Each number is 500 + 50 x the weight over its row's rms, rounded and kept within 0 to 999. Layers, rows and columns count from 0. Numbers have three digits each. The size before them is the row's rms in percent of the matrix's.

# layer 4 MLP down (transposed), 2048x512, rms 0.0912, rows 288-493, columns 384-415
095:572586457535488409548550438540500508575449479508620533500511538501424427503507492483575499463540
112:551423428484540479491556452517543424466513481457462392541489487476579470464443580494467430509483
091:610486490536564503494436449533429414503593566443480581458475550466558600554457586507520485493593
112:485505487553483474485417450468533505440499538611457533468518477472435508585542400495505455463568
093:475505413399535537464479482436465479450525441597457501466479470504475510409516525528568491405496
084:411481472560573502619443519562513569485555478448500451484467494480480497412455491572499538490468
110:488496497488554600472531584436502612492550468479546512482456428537529471557505422523454430475534
097:525465502483411460523558571540605485468482541498417526499601416478480564465444521462487570452483
097:454476520452475500469392434512482469511480475385407529504548558418469455516552509485591484524537
093:541602521468529514534420539517592372531567485480465514509409363486463504550471466475441493434576
095:500604456443451496487588530497509496405493399439463487485406470470531444509392483555466453478492
097:578507424480539616538501508470559551425486540588558493513493573417507512531455510524510439561481
097:542557451506527502498552477564536525534539492532515495451503450602479492512508492603497444590551
091:585507461525527519484457544498491425482430463445581491455476445545499552417489504445507568446467
105:516570500506529501589426533509464529506549533543506588511402537554649441510504581477513500507463
100:542501476515396510541523543502451563486473499450456533575557485388517401510550504479481525477603
095:440527438461461543437497606450512492600469420410543584438566594496514479635537459486440444510501
091:554484590488517565535419509540504445610444449607471420475500492537527504538543459508552551538433
108:514526567583509465505531551487521526458551467557477600630558589535530465473506477500514494508517
090:510538518448535531483537511500511418434519405427510583465430586435576485492503480427507473460483
106:456498532500498488515443481444555549513462587532502443441599503631497494460564498485504534531506
102:500485444481521581504497527532511530455456380545421535517520521530420468475423589510509445525573
102:471533530484435552503501546550442561534482421444521546524518488473479441578522510541488422498591
091:507541502485508567553501417568581568547458480455458507563528410610597501461573435594526546514505
109:481493522513534436555553475505501489495458556557433557498484525470522490442557531477500537494530
098:544511512496485444625579535449524383528479394463532558588475528570528583413460572448512504530522
110:457469385394462522541515510494523586461543555388542558449476528507499530492427500494515510507463
111:519516523519580448596434443530447566466532483464472619449477427469510428539532445458550440467491
097:466448514581513553551527428501537590538500493512470551489603540474512507520471412552402446493475
095:531429418403463541432479513515514534456514487509485529489385511545497532435519540501487503542510
105:445548556524483525503522458453460463666586477534529518496495460483471490515517493536514463521476
087:535459509453493528520452507393469552435565560441564581499415505484537470474489500418474500568587
094:344443443492492457586561528566409468581486496524503463504511518538447553512560523394478587379509
102:452521553544514499540446418508541525505517498455418531470573514508399502555464529644515519497497
109:427479495536482520603488487560559503572423543510488487428477411485510507482544541557549534581475
095:576413487573462377582536486391450501453456557420532489530537503521532469576522446526533501570519
112:574471474403559562420489412478536487541424515466465519547406490506448503500451507458492507537463
100:420559467490533436517496455486540456471557438463449374490494442499418435509567490486428460482627
088:476408422523440550466393538501452499462532518517448522417514513515488572483502574482478479567540
100:604410508586539458488538450472506504478489460518536539579457493594506487426479447522448470471481
095:499570512482449482515585530521519556512503449494552506524560555354461499598475507450437511513425
103:453474442460657502431507578546545567477526466434555467442572626566543491566554422487446453572464
105:520504520601465539525453574500495499532534607446504456509575495481525583469512575450489522461492
095:523450476519513492580488457569568575420545508442434530509466500550603454528527478507434504444583
094:612575481438519454530522574542535556469451573422512470525520465484509476522501427490482486531517
104:547506508443480493451490587489482446495487403387510466530474446590467530492466587495493458519468
110:484481472452463512500443549460518479457508544342456438489510486547510591403526566522524400518458
102:544549474406511582469553452506441523507460537430544467577415497548414438454525534581570482470511
109:502485506534517424505527562554458512525473455493499600531457528528560425536509498503536463442523
011:470552510501510450552528477448534489387456481462401499448458627513602514460488556528496514521543
106:508532495604565468489574538531402477527563449524517567505511500481496485525452530408527454506515
101:511397464564435534562463482455565505557526590546459463538463501521414464589562420463550489563559
109:521556459476507464529535480527453485470466505427481368466408435500513433523496442534447559575502
105:466584519491422512500433474452548534441518530495492507564490527487436490489583482463485451485442
105:464571451573517605528472511449488567511516544490498487464396541526567450456405490498449512462526
101:500489513531459549485457548455390585481485502525440533474497513430495473567492569467489480481453
107:506493511598605483532461540415490536531481512515507596607427569511574496485506524515470535482453
104:465495566491463537543462526502493483584513473466423588478434474537521532547480522558458401467617
098:455535504477495465527540560520429528441497560555440438508469396568546510446491463583554524495505
105:478519473491485450484478663449511430450570455443551431507533508500509473473558340512627378488599
092:459428513509434527520451533550483478525500463403477552522559517546465426450492536543527515427606
106:595450494515469466445508560518530525388461460461521497539514530533493458523478501486493590518500
095:456560499506518528525503437544539498508509522472555480554459517535470488592615479577500496502502
088:519590534421476406510536476519510443611562506574502519546510457506514492507481484518576456499484
088:487478554474534438478549528531455471564506461416466484493500525496479497472520465544408518585509
103:493488517448476510494504556425512386503502457548473586442497503515532496522570546483541537459438
110:461570485474424487565457549496524465498495419451515512458437522463503546559543501517456570473566
107:481547497506464533521423376449522507533514549480575590484463440449515403477564515560390520531441
107:482463494522428485608420504500547491480457605528490423438495489552435551493465424480428495421454
093:448471455446487475491505493475481542556511554538580488441479578489528443440591583387506461490503
092:533457459472472477545536512544450519487465541512531566511482517536481478544496570480558490459581
093:523505555496537487512496456456484476487433514508479477572498456492522452573521496489411503466538
107:570478488519440516422601524483482484467556466471468440483395469639424508528494509448436595460540
099:551458400417433523470540615618367463521549530563457584445439468511536451571472492496549460464458
104:415511509470561412421553478448482555576388437467570503533429522570573506530490392536523481470443
107:557425430501467542568546406538411434403466472570453360521558528395531536512556497434467579543476
088:552510451481435643554475443458539509593531527468579545497478464532458545526553518574473505522472
103:475558569440471460584490497524532398501463586446565556506545508450496429461590489509582447585531
100:566549478482568470478503504507453435437472578548427501492458532540546487460453481477541411520515
101:511542481488438553513507472528497501433453518498457480588482527529498395523468421515513475502529
097:518481573490562439637569589503461485518521435441428416490521410521412388528444514578490534478516
094:459454422493536541599514589520487518488490554504519402444463499596568478489597491514509488480506
093:551461579459624495506555460470435438420536446542483546551525417463538477497490544471598517518376
103:407473508477462587443528471529522464526482479519385469493461522384491530567520443438594474452484
104:568543530456468529438466602473523529559520566515532541516475563558386462509398530596510579504474
071:392459487542463526566469486469425579512454456449415419519525547455532544554484359457428592381558
101:502435466537456557384445594515454533439518529458582454522501515436516576559469493519548483520602
107:551496512586489521505529527548495419552446595487479458480527448527478414522451471493512554609483
104:497506477506487549571513454554441486458500453523482519556503413475546477530505389522485571508536
093:500528548586482482481479527511476627516478605519523433571547415547559479473525475481471552518462
023:596535422601537369573497497478468431446586460538456497576506445458493518503559580605491414523531
104:511455601590542455434445454554469505486443484456454385538516406472423465514507543466508515603539
099:523526447532524399601553529494527505498455551468439502519543522524491518489560520560518529543488
109:562469403419496486481495501522460459569551529488611497456466479521423513385467425465504432530506
102:435559518583536460562470538378511528448470468587550485545491472438499517481465517523500450426581
105:473466529460476539518478496483643487497456468494339515559498501419479491544607449480539548577513
100:512500542430410561570561551522576501524531563451474536491441464414580423511541493449434585508499
100:568406382478440500529512470626508481575436491478481496494512490500478466569448458478477479516504
088:436490523571487613541552635575454505502387462417516519572522558471484626566469523552536530509379
089:419561543472444523531553501566470538560482532518552468540560503525511534560487471528479490479493
092:503467437496558509534443485524497503481497531565529567496470548474538465563440407469467532500484
103:548551550461565515545450428454578487574541402516380522452493560516534450545456452470490407513483
094:554496471500558561486509484479441512458448565570481422528581451417438612490518473490486493467484
112:478602544463476539488514518514533514494476555411510507430568455442535567538450488421579504484557
092:532458515516399452530569507583618521460474500439477520465493440558539604561478504510525499552502
102:430547506577519443523484498587538567529547557479508482562520493495464412502496511509461509510508
101:410445547506536447492403554519509456529528469496471468551515518501530485525508498489496436577429
096:484402420435504538613523563543385439485497572540534444500500500390494497428521581522526494577536
095:479477470483478421532461484540502582434511473619491424565517458474371545493542479467504511542500
107:591419494544490454460513477520547456485447526470448538492519532511547339506500528486461495477439
086:489391562437482518482431514422370572500545448485502526452576606447508540529456455451480444486533
097:517533481476545496529532537463548558489510551423390499529434443476374479500495583506465492481446
098:481518485522476461527591574591489533521488452488538472611530486483446410583489505559495482514507
107:538443510525529469512466452413479435536484539481551486564492433497464515546513418521376567508503
102:473432542606533455517600547545417469442512461518450462438567500544516508513511548512505509492420
101:626593500550607599421570513431414529497444536485507500453495509427459438469501503561573609475653
097:508554547626427461451516420550490462471487512515484484447487537502480535570544514531537468393424
104:417547589434570405546460474510512501486452463487431524514474549565502548493494470470465544474518
100:513432606532437518552453554414521503440474508507533547551585503516450557503457446534467478527534
095:432471543463479503485470539504478492446544483559457486626559480458470537500496458494513569482534
105:469395526494536500471512524506422460537484473518451493521555530527522491492558477435388423454405
087:459503476655527536595560504431449401565510541493414426557484491477556482551465472562498500513554
097:457586503476476464523444547480444493561483579549524446581526437473521582528475481621451414561512
099:500407451513458463533506580510398517479501513562563489421463488499465511516560473402456461542481
103:530565506456443536580475464515529490470432659404525506537464536586550526537563480427506465446497
111:453482507533522490466486539454522496543430391503423479625555561537511542575546476500574528432506
103:439565498501511532480570531525413527503503532402471533537474508427465421474496500539508533484464
014:510512439496545470491524490473470545530569444540494554481583586431541520574491502436503454443463
100:559411478523436491472527550546457452602512445457516417449513537510444461496460468527395405524531
103:531522559541502541492615490460498526591504529437467467428499469432501516530574578424551418487498
101:450502592513588427574512584528492421470556508434561566546498542477501464467529479487418499463492
098:545541651568543485585420442566498480530514599523433517526517474446527489509565502540490523461455
101:507536487558460483404547511475522525482473516449409546490489528403559453428560462472480550514414
095:479458415612494479488534517564631545516555597525556589606482581439544474425509557477605448558525
088:555555515414650511510449539525524436540542455494512477485505505547457549502436476521525473449496
099:470485479571473552498461464544440593521527464464439405515510495559484475554529545518525547620628
103:564477527445497575571505404437517422600516523530432516441534606461436461499508434500563433524511
110:516508478512462511432566426489578489544529517542444605437463504479391425543588517512520381483536
102:487440490497527388506553546495478458515463580534538603496518509515487536470537540461544505509486
093:512490450567550452523498445494477497515476528437502543391463606454626527477576478617495527493556
101:395495502457488492475524487533541583475399577501519443500532483461498368545579424563441485447514
095:571420518515598426563466523504549500467576498534567404528549577595566526542471502486393577444476
104:481478483423565545549539478429468532518428466534537484498440574514503448571489498485562498591478
090:456613446572566515507483515465550579476514600414452513489497594467484523515482464518528475484478
087:564461523530469481507428541537457542528500488493543535439489503541559452502531567439439571570530
099:418471490548515483509503542574439535556506550522516549611481503508458480586516483551465499495525
093:477488496565653548511517559482492560397479536456494496533474481516529560417533505505453526474458
101:551468532522492527488490517623520440481474534585446532437428434519531471579479437499464553380386
099:440456473502520479461514561542466503531498486549547490459520458464507511524478405477456568484567
098:501502469440496438469500465492439498520507502436507471546614576434492569402451527555576447527456
100:523473544505468525428528553438473461423559490510528503481468426474443583486463505462495396527481
099:420488454414562636525520463417481542463417437437506441517549525468472516517454609494526547572390
104:462497476504511550526428584554523558492519436536530523506514512511513567515460550436452468505451
099:510500536538462585433536466560421479525442576501473481473600561552483485498537437531484512456490
106:457457491512438488391494547513470544450523450386547572484463467493491529418486393436484609521510
100:484413507438533573495621449541498496449587538426495569523531532366436482521503508500511492581582
091:510537458498481529607354451517524487530540456459502541583536576493403444581449511445535500526494
094:524480398566520495544525502514503572484505536543530545482519540555498486576428533452519514518497
104:493456489510513388450474476430499483570470488453521468479449376507452518495523407495453449444549
090:501593647522452413532547488485493464458444525463473529472521570382510496561565565583518490506537
096:546409622514503555498521598605568511449525451553535460475478519587510456416506547476512444547471
101:507520557438503490546515545532441447453491538423487500450483475512510535488497483432523483472459
107:532500494519629493448484467495449538536485535450522465454525588445482446494536536529472610543464
103:537434438438540568465495487543516473508517472527512483490466463480493509477546445467456549600478
091:471381563513493555546447490513523535509397452467444507521510565569467575497480534552547457504452
092:562542502472503431508548506516462515485466528528549489478421548524536468482497412485533478382516
091:555501498522488584500453455558559480608520559478536536434524530441435509507568515459567494532646
096:512499420585466515537450548505495494417547475471441467527480508477554447507583492489443549459481
090:462445532413421457496477446389502426464682514509451523534484568450491509519488381549472420443463
093:546432506504513562455523502525425513511535482470488506646479531449447574517436487522542515459462
108:502641571468626476552516547520454465533539493361463592493379523495472525479546499492546499381531
105:417384550530483567513620546391481432502491499583485443483433595559426536537542513435521433546457
107:402502477453502546471494483515531554522446480452536467453562543481544563458534457493507485460524
103:481552535507453579401378429435546539447515592492493525487491426519509532442508428431506490491579
105:520517475467433515419498435513541511433487494457525536512505432522501520491540514416463520557484
099:502534461447533504476636594488473435513495518571435467511456432474534404471506475510556482480493
097:559480480500515582500568533413563495594507574527401424489516494460467536510467511523526501485515
095:538475491537425519496521600543510449450543462503525571512524524452433395447562497478457566453429
108:562506515433577382517452487461518434395587506418554488534494546546531590512463506438405545454511
109:535476494652467516521480506514502537482543521521557504569489488492580520501559417449467524536480
092:555478467453501454464507547499516587516511536475515495556574494467524487582494546511493540561543
113:429479568443586570499575460535514513507474487468428530533615539497526461501550506551534492565598
102:558470496549472434526540540465480512479540535518535560455550458528545534498498480528559595507571
095:513455380518511605488475524519515490431514449478419557555562491502533446516550409527456537426423
092:453602561523530525499648469524554551571490470441467524482402544471520483529495478431493510523456
110:479490471537511564496490535481379409487460544460440528606506502530529551505527408484553520471534
097:493448516580470530612541504469447524574543511432539511448496481448529467635548547506551481507562
101:528545437393501388512496458515494517426491427491519524559517406472498577582509486497554481503485
103:466452492558500453454568473477572560476466434510504521517576519488579541541640423511502571562469
110:532504524526461443488492418564476462445552474475460481522467501558488551539528390503457493421504
097:551500435457417460485476496493504494510410553432545456453527535625479519525467493456553430471576
092:470555627535461543447571541453506526441524546505456439453482554550566430433489543463524483480456
103:553536488547454565525514541508527451395498407523454561520530504576482515544461419532474457567500
082:524529499473489516498558512573496551541532565587519540509456508510524464472505510518538554526521
106:528552543536487566496459463478503531409501515448489474509468528521546560447503458469519502539538
102:465422567511512478509498485483435522494528530558525490507462462422495533510521534510495482533552
102:520555568655464491405521433486497475514449570442484529460519510531459550512521485523498518577553
104:511537536555360468473412529475554539535487527497554581463489586547520446488523529505384504486530
097:493553446476475577440551471483482531442495539543517500437521506511469484453451522508461506429507
107:580515505496577517507509441364491490486490483552426527445436551492460582514561509523499451446487
109:518469576580440563444335457470538422527401517559520450553607534493478501552493498464474525491445
111:496495554526504456540484478543472397552531431508520459499503507456445530432530488417510489566534
095:512474392507401450538502531577538542544480474450496530541484495522458500428476504587545526554467
094:483423501524482475540476449567494476517591600554475540491529470511477464523474569451414421488459
098:464431462518482506537402506560562455476430474527542539422525436456475494494522440516526534433564
110:551514465477455393516514506463504414576547531470429528399483470486504444566505483492543477494572
# layer 4 MLP up, 2048x512, rms 0.101, rows 289-493, columns 384-415
119:379508471490461515544406476487561528599483446510546554422479453503346637472442472479558561489474
087:500485514445522451436407561571379562563510511421481498357581478434469462489439489477528558443451
114:504593430460564409437493498534445512599455370494533487512587435438504465402547387558449450453460
101:588540438466605473553546522514430418463399502505468466526514510515562523578522524507499424649518
078:485547433500471510566487463427519549493527571471560462428478498553555452598486520518412447470481
118:435531453445501545417462481532503422485601469507491425439470494626412447419509463473490547587509
096:520519506497475485511564430597457480537497656462568480526556427476456498468424472575476522318589
094:556474618495510397464506600479530503545498439460470482469491441392469456490513463500426596530485
089:481548538449507546589486427513564473396570450520545633427514502543483440475487524482481514444554
090:529485517444499475496453526444488466464384461485529557443513528585465523499481473569505423579566
094:531562600498513485459521545510530484463571527505568496533552498503488442535550599518580595509427
097:459463503546565472514537485546467475507499475444522488530491456592512481472551458526503542566484
090:485513485564501545436502453507444522568527491498506522492463532595489494609548403534501461538498
101:478470529434574477477605429522454506541552505512450504505399450538593486432483435502559426524496
093:619500510593555618544487546470513557493492434508415501493490589540483445497475551550538482491491
095:536508448513458587486517587409484439616543530485499534447508476471564539555529470542536414510457
086:461372496460512558517541486463546510479453505514542471577516559535424381571571468479535462491489
111:463484463533499500439567475531565480463459503501531490466493501441454477443576489536416530381564
078:612433493590419507550572480496540577534465491454390499572493526466530492487454440499426429497463
118:477499496420522511449524529521489544592493462505479450495542447504541469377524477519481643549448
107:485478593478450499550526438487504540428559527482408617532526475515520475383507494555558529468554
103:537486499478476482533490504509538410549498481447444404402464472451526479563540532521502433502534
089:571403455529582545509461493436537547464466439382460494518496486580562431479499458456432538431436
109:523530487515454405457518478494496485581458524536443477463515446489575576505502433413502592535391
099:461592447552510614506510499514521509525505426517493470505537443477510459501642396392550466484504
112:549460413483525433564486520433529481483518488496559510535500394525491454584464473464578479342506
109:448497527566550451597539485523534498497546493478486535460432389559511427530454360599542514423393
097:505490375540492464552421558570489509532524489459485469420566489544442521559527485622512593512503
101:528434509404370464422471382564545518496457426498507448401408437524497593445518493515545507554508
115:468526426547524463419435427581574451588419487515578504538489465453456499528489548461505443440551
075:588409498483495504499580389341490450414439564551487477443529428555532492469498468437559499590560
101:502433495381449575534465573517476511547543498474523541444506485473542546573526501485535484485456
100:449504382482555544503503557550452440495552486468464492545469550583488449554488482586554468506586
110:393504483509456492574574453452557456610573451479526445402462511443502445500571509576546503527578
087:601498442541513382528503484414391508475510519559493421502570485489572553444467482592544540501585
113:568574466344510471415484504586548490554522591525583401454488480486556534546496440524527502580563
097:431521504454568462530501502471578388496552530567468459464551432515473457508600589577367470519508
086:456526451514564505497453466507450525492460418565419462417557512571500443517479505512488558530561
112:506538517458587426423553483460478407519443453512492531511448494440549552527508515542515385529550
084:419486460510538482516407505475457509507604497540487443465545555539381467598438488558518551585557
109:556467500569544569504548490522505453571428488599472496590510568489521519536510518462535450520566
104:527455579586444449613456487567491527538512632483571427504546421484530507606530438491475488451562
088:478371464528534416523529541493517519474477490503648554554487520499521591476463466552532468519545
093:482536522404476469493416528513483528523408497544513501529474517459548537550566505513509501424469
102:569493449488531512518523494514573413561504588414486622495544443555512528476515472536533440505518
115:576520465515421562507510544434527397549458484475432445534514387449469493565466497476462473656472
091:489523605484447455498574501473502491572444554448543525492548537566435438524445512496490574418522
103:574482474514503509438499534459492384480407496565400474522462499524528408517484486547454501512516
026:535429508550509550537473537600429397614496540532509555500585428434450503520471434583371538587524
110:499505460433539474454501570534433476530458479445486497416509510588459535531434484426435455520506
097:490529542482559512530457583533475582511452615531423501438440581423571402611454482474492495416471
114:453505616573516531581489456407510470423455490489490486533472407475481463571402514539484544544568
090:433606592427400527426540458489417556505485572482564533530526384451390466508503577554549482543471
104:456477470492495523672468553468548571573495560526398488448577585525487480493540509554558426479459
081:500678379498465521548529542474476511582495513542426470527466480551586468472539503536500507439508
113:481552492575450475456485529521455511447503481527503494447426541460599611536540451524438511468508
094:527514539486482484489487475497533532548495477551531491544520515573534577504447470407576494550483
102:462473539473451509495462454510454576486479537502425504520517455557455553444425503450514424528500
104:461486547498455434553508455432507540543487448493411461488599406520465499506550439570547473471502
077:474510549530548483536470494517539434532490438470507456568506485493458479513454569419556474523459
111:548591487476474493494485467451532474545502532456436507615496434485489502463492508503466521561466
103:431541460582511485490538483470593516546425509476530603449585537504557547528607497491484545502502
100:571593493540493443513528454414513446517339479525512478423515539466511528500423545541460504529533
085:396561569549496512486529446446478510451523637502421552480520506613569460521420475448494446558499
107:479525545533479484466473544455573489497464538535578540507508441437450519531426492470481562539505
116:440448490488500465487634532493476457545543510502487539484502512502488467536517488464412506538475
100:555505484517570504498493429491537480484488474592549555487490422494430468505461616595505469503490
114:475564552492526455486567444553531534550466577499478439370516392502565454544567455590513542504522
094:449508360512529520554496554475564432553525526392440463458418509559484475556444487522543486486438
090:507512496450464525513528402530575409494469461547533529429446447540432418429487511497446348519517
105:422565485432515437455518467578512438538504506534475468438478534534483530606434453485412439420558
101:663559498423527554583565508538448451454448455490621467487486471546472482401586566509484618568542
097:541455424527455514582476532484544456481505523532495448402455498491519524516437462518396534506532
111:518526523441389546509502515427460627513439489565533509468433559524526469481511447564515422462532
111:538425501472546447543501508452456422481472418516444432519448528579518500495566498501481518490486
084:502492507527600578454530533480413516471488552484505478491470506527495466468467521503513587480553
099:433547437514426459547462504467530445559508528467571512489538486414357507466524530467422499550455
096:531339416579485589465554487480455477495425560493531581446453502461525487558600405495537565576506
102:472525504506555548529495438437565459483570487474446499521515535501466443527498574546461532445520
099:492496564441453536552395554488458497572515536515516518512523431545492503510577561536565621508458
095:611493567524549509518498566489443512502484496501506337481630433453446516447581507476461439524555
095:453514461525530382539482522448538518439375537523548546544528497536513501471459556470540663500459
105:466530469434464547519493513529548478458469532494518560575501602436491468469516471468503532536490
104:543551500440533468534452453491539511568521464529427491441517545438488479474495481548513544415468
066:516622537514563548481532496517498414508432484462467547521505530445599603554484458436539426489518
093:573478476498457503562410532506522487484599567534482512566460539576428356462516450485530595569516
100:512517498512426480466415450537482515480472578471504523344545435600532543493475494500548537558519
107:474496457545448501581491515512483476492495492593482443562574579547456519461554384547514548495523
086:452550628442528433475344599508526519508418460517471495558560434512602571507519532470415591511437
031:548548493576454446451473343437575461514400504484394541462426470398430439432455483586496500540507
102:383456566428486459423552480558471558606421531502478473474434507527496532531443446594458478543514
097:509474517488542470460554469576463565525486490443494478536418444477516580541446579453503577520465
112:424452493557528460478436489540543406390447413506472457543454491437485628473473538578494447550532
095:527476526515431483481532477577534565422489531455548369473501536426499477536467532424510486447464
092:548503554417397507460489519460487566547416484461420519431454506423408472523560531512484613523552
100:502587431518541531524528442449424557476522511542549580505554425409506540463436426434494558504578
099:560562497577457495493479572435437467493626448471577452508514541525458616522593463530513471398497
080:469460475542533591596458398464497509477499486481510408511555442492527540570477415413544526560544
088:453517587501482522592443617503513515553447505539439492374411434536539496538511528480547580422534
100:478480551491480471479535469398459526622489399505608527459509482420658493570466561488425479526464
103:538498629478430498480451451485460446541540487480484530503554506497435503506515529560417503436505
095:436566498484510497459515480546453457598461516444483478521465469429488597451468408440452500531583
113:487499592504538507493563453431570525502479520482593522512565489510511457589490536485577518511508
082:516546500507396518523554510498483444471453551448563442481588547484500443515479483584527515558434
091:538529534491495428488428460525585457570510474545529468508466506524493464577538448446368418425484
105:501461523490515459502411585485402453432512610514471485487514455502578553522469441561519427447592
095:533427486511531533452490526543412439528487596334496492439506503414566526512426560530488436525499
104:539507482527437478495480540553475582493453505537515517486518472518552457491511584541510406391559
111:466552514378550545495436505561500537519502518536474529488653431479492486519549458493490519462521
083:426454568482494445565547464537566649490538506526497439450479522517440560523414531561500480496548
101:579569489449507461503503515502441474456608630486540522541445475528428529488590536512471515500545
096:498504458510503424583563449514483476559562484478589448469487519493484447505449476512529555543552
111:490466525484490544561507493468494463455483528580482606505556449482507465524569577547476609481537
105:476556556495483470447443538388546472450433385540477477416511533466479518567612518581440493541496
105:486470489500473514524476455474534531402548450580535543462558376471457424489635483434433504575415
100:548511520556537432499503555414458471538511475564440488408449500562542487551464536511511439502422
096:571521441486551545572469465482499485510464470449505534448475491467368503461539468371533503463493
102:435539467512427456501505490493546489595427488530558488516460481464426443503499533541486587601520
097:485466654431398445445479539385556500516458432527484468561524496535463553520432578504524529499497
107:429569518457504463545492553522454554508571509496561490626549426514520535463436518453400521485451
093:542562596428457368433472505516484524455438404491489555396497448594479449454478523556454494500420
091:455588515500452444530409477411445534458511534460425433469488429557546505510530533409515575455481
095:415526513500499521530518505408414490524573440499410471498427478472533501466460520426532428371559
110:418502445417512578543527437494492492467492485505522458490497504561512501452442562534528483539483
121:590537477430473451506506452518573469527435488473521461521488490535558509499483569550468483497576
105:446564591456474511470506497447490485514559529417520471479531409533336509477546501625443537497563
032:503602571397501439467553471489623421517448500548475492423488431430473470456494549594515535574580
097:523559480513522598456454466390459551560389435484634470480567547528457480490490536500497473457496
103:477506531547601566491538503496493493496470463508474516358485489624600524531515500484486515505537
099:507462470426514406530581368511511472483511475493548569438464474511535496564611513503455413485457
104:503547510479480491443511413480469473516466578444494492513456540484511449452421513509437507531457
103:500607505491443462459509493526497430478562537513567492522476534394407461495548505536531507510456
087:510525481504568473478529527517534573463530593458534505535478552507497452403516552511608520554527
081:469489529543510570512553489575529492558600517538547522512544465536487487500504426479486530503519
097:506565403470474469486385527555486543586547526538514472475525551543436477536481512461526555514543
104:572528497535516410561554463431485452554476510496579506450412482442438499487408503450476501494581
114:499515513506408488468572494526541464509505481591499512449474569452502471547541592459496449407434
097:447522535501599467531492450562432510511520508493558584484536578514490458462594529414486542521466
099:547429460496498439519469403453486547487546495516464574537455533561484537441496557424454461458443
093:462391534525484493549532510575597506483568362547512427493582583664460500586487499505417457457481
097:572491519558500386548463489527539472390534530592613494498493520575436442488437496522403537521565
104:510506509461518499538524437489495563510546557597544430380507432541421522507422553563517575503590
096:464534501506527506479521437477528469466553533502451412527492498564526521484502534491508458489532
078:499560520481481492502418448528585517515499566506521440499509461447514463488361501520504373457479
098:456420576487561448543519507481448493423511541474529548535472585600446507597542537578467448547516
091:523454478520642481602507591555424527536532423508581499487529400438509535528421492526476536415617
104:504476481526442519575488518584365417453458595516438468486532322484498470580437411475460475512492
096:675468448448542534487473456510439542555499519426483535520523396620497516532496453481479468549532
100:578500500498574523461524543501413548547472523424550492505450488478572532515501438431496514452520
105:445441537528441412526579455471429485520494566419518465523590527493487484623585460657546412515472
100:524504492494544491492523510387490459474438472511463478485687612511522467503452521559530566526484
105:444460539493461497543537458578523511481523515535513518506556568461495559548480523524470454486468
105:465498483456517519560493532593426510502485527514515431511479472520609517505459547411504531555587
107:482511545509507512558404504560483461411466500501478554578499553655471495521510612463437473455539
097:476531471375415500535578437457429499516544498418544536523535499433452468468443472549517559509537
083:425644507469472517512442478514465473487551506522443390536551424483501542578387474525541455430483
076:450591503540429450463506561455500509477551418421511522511541517454446452553394530546450511518512
109:445492526518445428497467485502587523538515533459608419516446494566424445483510469515524379499496
092:432486516473564453551565443543530452485550480491449461446511525593523513458454448479430498476516
103:415539458456383517553432486426425529421385563520592484439596523544564531435556495544473487518544
098:446463587427603503588485550447505480489516586508497457485477567533533559524455441472537419558436
106:554584483530453453537415457453414573499450493535577523468463483518533523398482521590492488480561
106:445469460496492526504544518494517543518520496589438560487515543508466480425554494602426550502454
087:538446534429478519516497428425549478494465481486471482488526579560683572495514504514566562467508
091:329501578484520449469420488436650566614466416540502458499532424505471420598473524540582443534459
089:537457512487506564510558464516537570486541483452449494450488497475513465476474469512522483537551
092:491527456469476607463544487429494507561547427590549546433400457467529564516490545555520525518480
089:452569559484505482468590527532371573539450526455527554437503429478504593509549458536474567535487
098:497513569527436460467617491488519462464470372496549538435542540583493534549473571392479443556551
106:480560501535538487658486572518439567454427514539469600458447490563453527507510528456556596534491
107:406458545516562459468610442486507555477484536570545489526471455527504574545513445536502472425474
117:472476414409553457496541480411532489513458496535521456461478492438445512453461581506493492562477
100:574472574466463436494472530474536511507490419486478492533460508527484507450351542551561492500611
103:501443439469450473544484427444550590570546464495489426513401422531490551542532479474475512502510
101:510622568546515504549498541469479475514490620491577473525492627517490613557467523520435489474493
096:460510521552543452510512480506511433506488427513472445530570441585484586525457477524557441423451
097:537560642462436451529558477527478458502513499473591540465493485486475481489521502472448571521557
111:521498408524530449517443505477491537465483535500410446545459495503535450461513492540429424523631
111:514526538511522621483526517429451528539480564519442359447424458544407478510436381550478490492489
084:445485550514558420435525435490501398480534526566451391510550531598459459455531496590471509518548
117:458515508425509551404536400543470502531483514532508507531564425514521441473517481447446484614513
102:437468581466498472541451515528469611406573475555519451374583479525582542533495588495406507496482
100:453469494544571499469468530579509558532588563460523488424621413525465539481449501475462515486522
077:494474501504373443432475568512422434516455454620558433471537507541378521522413441559467632434544
110:497455469573547556496518547417451486510370509484634523560473458495553491506482454548495498510483
103:535548525443542580531489474552519436611583507487484490519343469519606518481564461503455421481553
104:541521456414549431564507482542451441505613524544587473469448456513470477452506541538498569497553
106:485548541520481501534547552463416513523456529509502519593530382452529495510436513499472536556429
115:385430554497511550486471534424535483445486482452551447431610559522504504565448439508515536566535
104:426424540473557532491518490488427558473413504467528421458510556497505509577522525497520499477447
098:481561578555528508497400596505455480453505445512508500545497443574478504426500472595552478511509
106:456531488597467443497478558484543442498415468546598399503452537588445429589419544610470492483471
087:547549519396402533547613545467448501610667487533475487479450460539636544573493558470523556460560
108:596495531523434565582499551428470445511475502443541517584470426575579517517570537414404548479503
108:474508503483595507429442549503425558397536499497494600413488556482462465475509560489566468507539
107:495500511484478373428556535532564511531486550555584513457462471571536482598502595594478457583544
106:420537621471504472442440561467536541447485419485523548484557599568559491471464470527443550562644
095:542515495478423496515562414441494507515495493543541515470551452654501470473562480515479524438465
109:493496452415468466458562438386515405496495513549482586404382605551478487511481511485488532512389
110:553469465460477620445484524431435429499488519545546443502431430423455551558498537480601562486502
111:465568526424422507514460497571410499519486504550520521546536535478570554416470417516412485553594
095:527536566540528494505552549501508460452541477567545435543482444479397449472484481500478491482517
092:488411526497344571473409476573532530441499455552505483533531401495486510603530474529570542507478
098:501556474483467529463447567429487487568460545552476518487447450494566456431537514588559578474498
115:469490502625543387504482473513510525458488489523499554454534504467483470477491406494419598444450